Weights of a small GPT-style language model, trained from scratch on English Wikipedia: 15 layers, tied embeddings.
Each number is 500 + 50 x the weight over its row's rms, rounded and kept within 0 to 999. Layers, rows and columns count from 0. Numbers have three digits each. The size before them is the row's rms in percent of the matrix's.

# layer 4 MLP gate, 1024x448, rms 0.0408, rows 214-256, columns 128-191
099:447444451534478491521548475523537412463428536516608491431474597501505414422461519485467476498546429535436489459582487489447516443541544480528395418405514431449508540417424442494538510499488484
097:474450548523483470502512456496472395517564507509521521488511590470459450476460481431534497444517506425515506524516503497490520516541566449530528557485515484483476497578504448545534513479521582
099:543488584515486547521483479585524423481539505566469618476460454392470455516482429519582471473476513431569455539473504481441457463501525577466467509553541481454494574523521513551505474470449561
102:509520467589516476572532429388489448537427416553561584562474519614537595562502518606424498547489474436509502540587404537466524560579502554559548527469570474450521592461514510556521499470491505
095:537509484624543563494439471555489460576533492514572554527515486486484530486471507526465436536500515423430474414553576512514501418424464543420451421505552400589528494497563443517393558504456507
097:499568405444384438468389439461541483521549617522516425434423523431457507441521453566520420479368467541441533454665459467515474515536509541492517480473529517499507552576436520454499558523458554
103:514542505593505508541604463486521468477479539550535512504517504500581515470452444549493465563482542446472466474507441494553498451515575458456483434496579502528538457536571541351536502447518545
096:505528520521486506513459467460574473471436447547542499514403512570429542474495467449499482448509521510413475489539425444553406535539474468567556504501492507477417570506503481518563427487439430
095:397501434557460463465434592491471421526446520504537457429548517464475567459589473547513451489511491550538475435518522412525525462583516501512579482551504545573431563538443495476491452467600503
103:580492501495575490486477473451493467577594594492500487401486490483494491524494499488537535562454505489484481484482510464423521396531543514475474482511545559597541431485524506443523624505535593
104:499508518489567477454539494512518554506595464476440442451449496514465494455519514559482457500528493380606539567589513417492471526534418539473550482493459510561472582532474464439426512488449529
093:569516418506439426487490583513487468477557538603617446506479457535595603437508491563419534446535486443427452499405427477466580628550524583455506411481578539460504516491449502509584492535535449
101:472551407437506533453558463461558525467512414551492520451506495591513448469440437566498496476528468501399537489626395502584518497597462466522516495419547538541431452505455555463468573455472454
098:473531507524495475515454389472615468568523435479546547436522497469476432526485515526571563481525505484426575500526456612571571550467558473429521472417576527567473558531467496453449514480497596
105:501494599578413508540491539543544398436507475382506552337404543452470460478567485485506456490451563492522559545488470534478437579520526584471516499515550522401488589489513487415527469547496511
092:549432510573638564574491482473496523481540536432545553433525502567541502524527408393493536506518427520471574520460572524503523550494465531492561445572429442540508523478507474422679508559517528
102:431566512575511500516599498496554494499433474509570505510431457450500502486513476495512463474550467419524588602535355559516462473631536516472547427458653563453482591559532593573505550536481499
095:419463437563533560413565474456454497480516541551481472407474546460426456589495493430510473495538496523548486552427549427478539521614530445443517497573565471451510547569554413540476564498479472
103:493441453505503579550459404553525524507537473534535448486481470560392594446468525479535463498466520549529565423495497459485531500519422493459567514536517458448545624570523453427603510460519554
103:424486582547461477400538465577456368511450624450493519490520517492475458506454487523592456550452522521469482493488624559495450549475508566491534615530481443437485451565490507402451553516492598
102:457508500496577504470508480494562484539549472537530501450489539511500459548491491450502461460505478530529445544565437518556445538467541535460569550540580509541459541436534604433466561467510534
103:539556418502481547342487556437489553490468506523497504520401540432531560569566463519507427504475522574493532515455533418565537518497486494539501572541482546484362569597458506526471518562581484
087:496428502540526517583541542533569477500547526554488499471475540513556540516570534572621476502484579516455521455566469470492493560446571560454497473517562490488543493532529523488445489566525501
099:456519424571505516502596568556506485453517460584518413499560490566500493430510438493468463480564550524479489546494554491477486434516453547487453384416569507470517585611452498490453507491425505
093:436591517450521450438533463573529486492539454492518598529535498582476535508458473439509582571455495518498427468570517512474481475440466466501487547483472480556550557441493512491502483509537463
100:457415526426522464586561555533553453465492470516427522496505434558509489485453462459494459511468518509516541503530634468439505522447548538499535504501413501593542534511564573573405459473484552
100:525542542450577507562473417487474558441556517454525471577556542501600524545497364578483479404527476433528460481499496429495316481453539552496497558558516546569528518532493478502528509457500471
096:546456467423579505451490501480460516471515508496496534455438532479482540497631467519522561530536582419530536527470541468404502422634512631535466468472530502515495606605462601547556471529405520
095:517433474434459512566504517488511466579447564410504475428509561499504453518499457428514528588484471449521457529482548548524479409515473515582447517567543530432596459471400516516441453452491561
100:538531600533455433615508424448556510519515514542473495435498526473537443385418433539458479517425576485534431448556460609502532561445512551487607511510504446479565499549480521474436525450516549
102:476464543483532479464557489506570408493497418485566547537523524469467489588532575517574473505523555516470440513502583431603447424508479576517554468492533511462553567596522633465543500432467442
098:455411444544468514461589471465468464424517434471450515532548464494577482497538528530448419501427437483529521463462567463465539440557449510554440428444589498447501491485577504514471522410498484
094:436390558530534434520462534551456442478481428563426548464473434525550468427438567476428533535458507528489509555399516576497484508472565530501539527581474545549532528406532472456572556504451504
103:579532491569466492468548469475480543447517530496587513464507547474507561409472445565485512521541583543560539465440503496464491540594470479479527501430540446467454515530474480521403511404540445
099:451505463473441477499474492496454455533555484452456428475496625505513477496463454394491550465563552451482443490488472435395554505442489503509457529509481459422479569500544481576487459444621532
099:399479545525496576442622446461419520529591559506502543543483558600480578447491450450488510486554526419573373458533495466503477556498454514413446619454482482512390479461448567451477566427542554
103:531469428451517469461549561522496551517521393576467519431474493461483491504451504569462436494447564504555563471501508507485428576463614512320510504537515479549424511577505469546408510530446618
101:464515419467482554453502488524481568565431458501550536502469495520488463461439489512476358554525567468458528512475454561445493610454521598447476600507418495603472522474479502489510462491575433
102:530527442474554491533572491409476484517561532533479555456514585430432490487469428603487494610475482502441443563492463440519524513532500595481489444459502558547417521551512571466521535367596456
098:495540490497571599469487629423566482425455429501453539521507537419593624502511528475502404433504554465516526458459508420487501466560534461503549501468523373518376484511456512497537529531482544
100:532509506553507501456480465436490521372573566486403454453480538529378454602483526521431572442403484459518516518437524543542564429493466531447500533503524465636446538470443521560503458461508479
100:500495385570451615597533527517492510433586468597529503432496508529515535554579453471570439522444526499543486491550481592517420524489491508393508516573541556482563546460527524495604458528491491
104:466458575542479588517530512608539538515455545506535429526455550511476532469485403565548426478462511509499506508506479500419604500538444551511508575475419400507454522506400536586524554571469521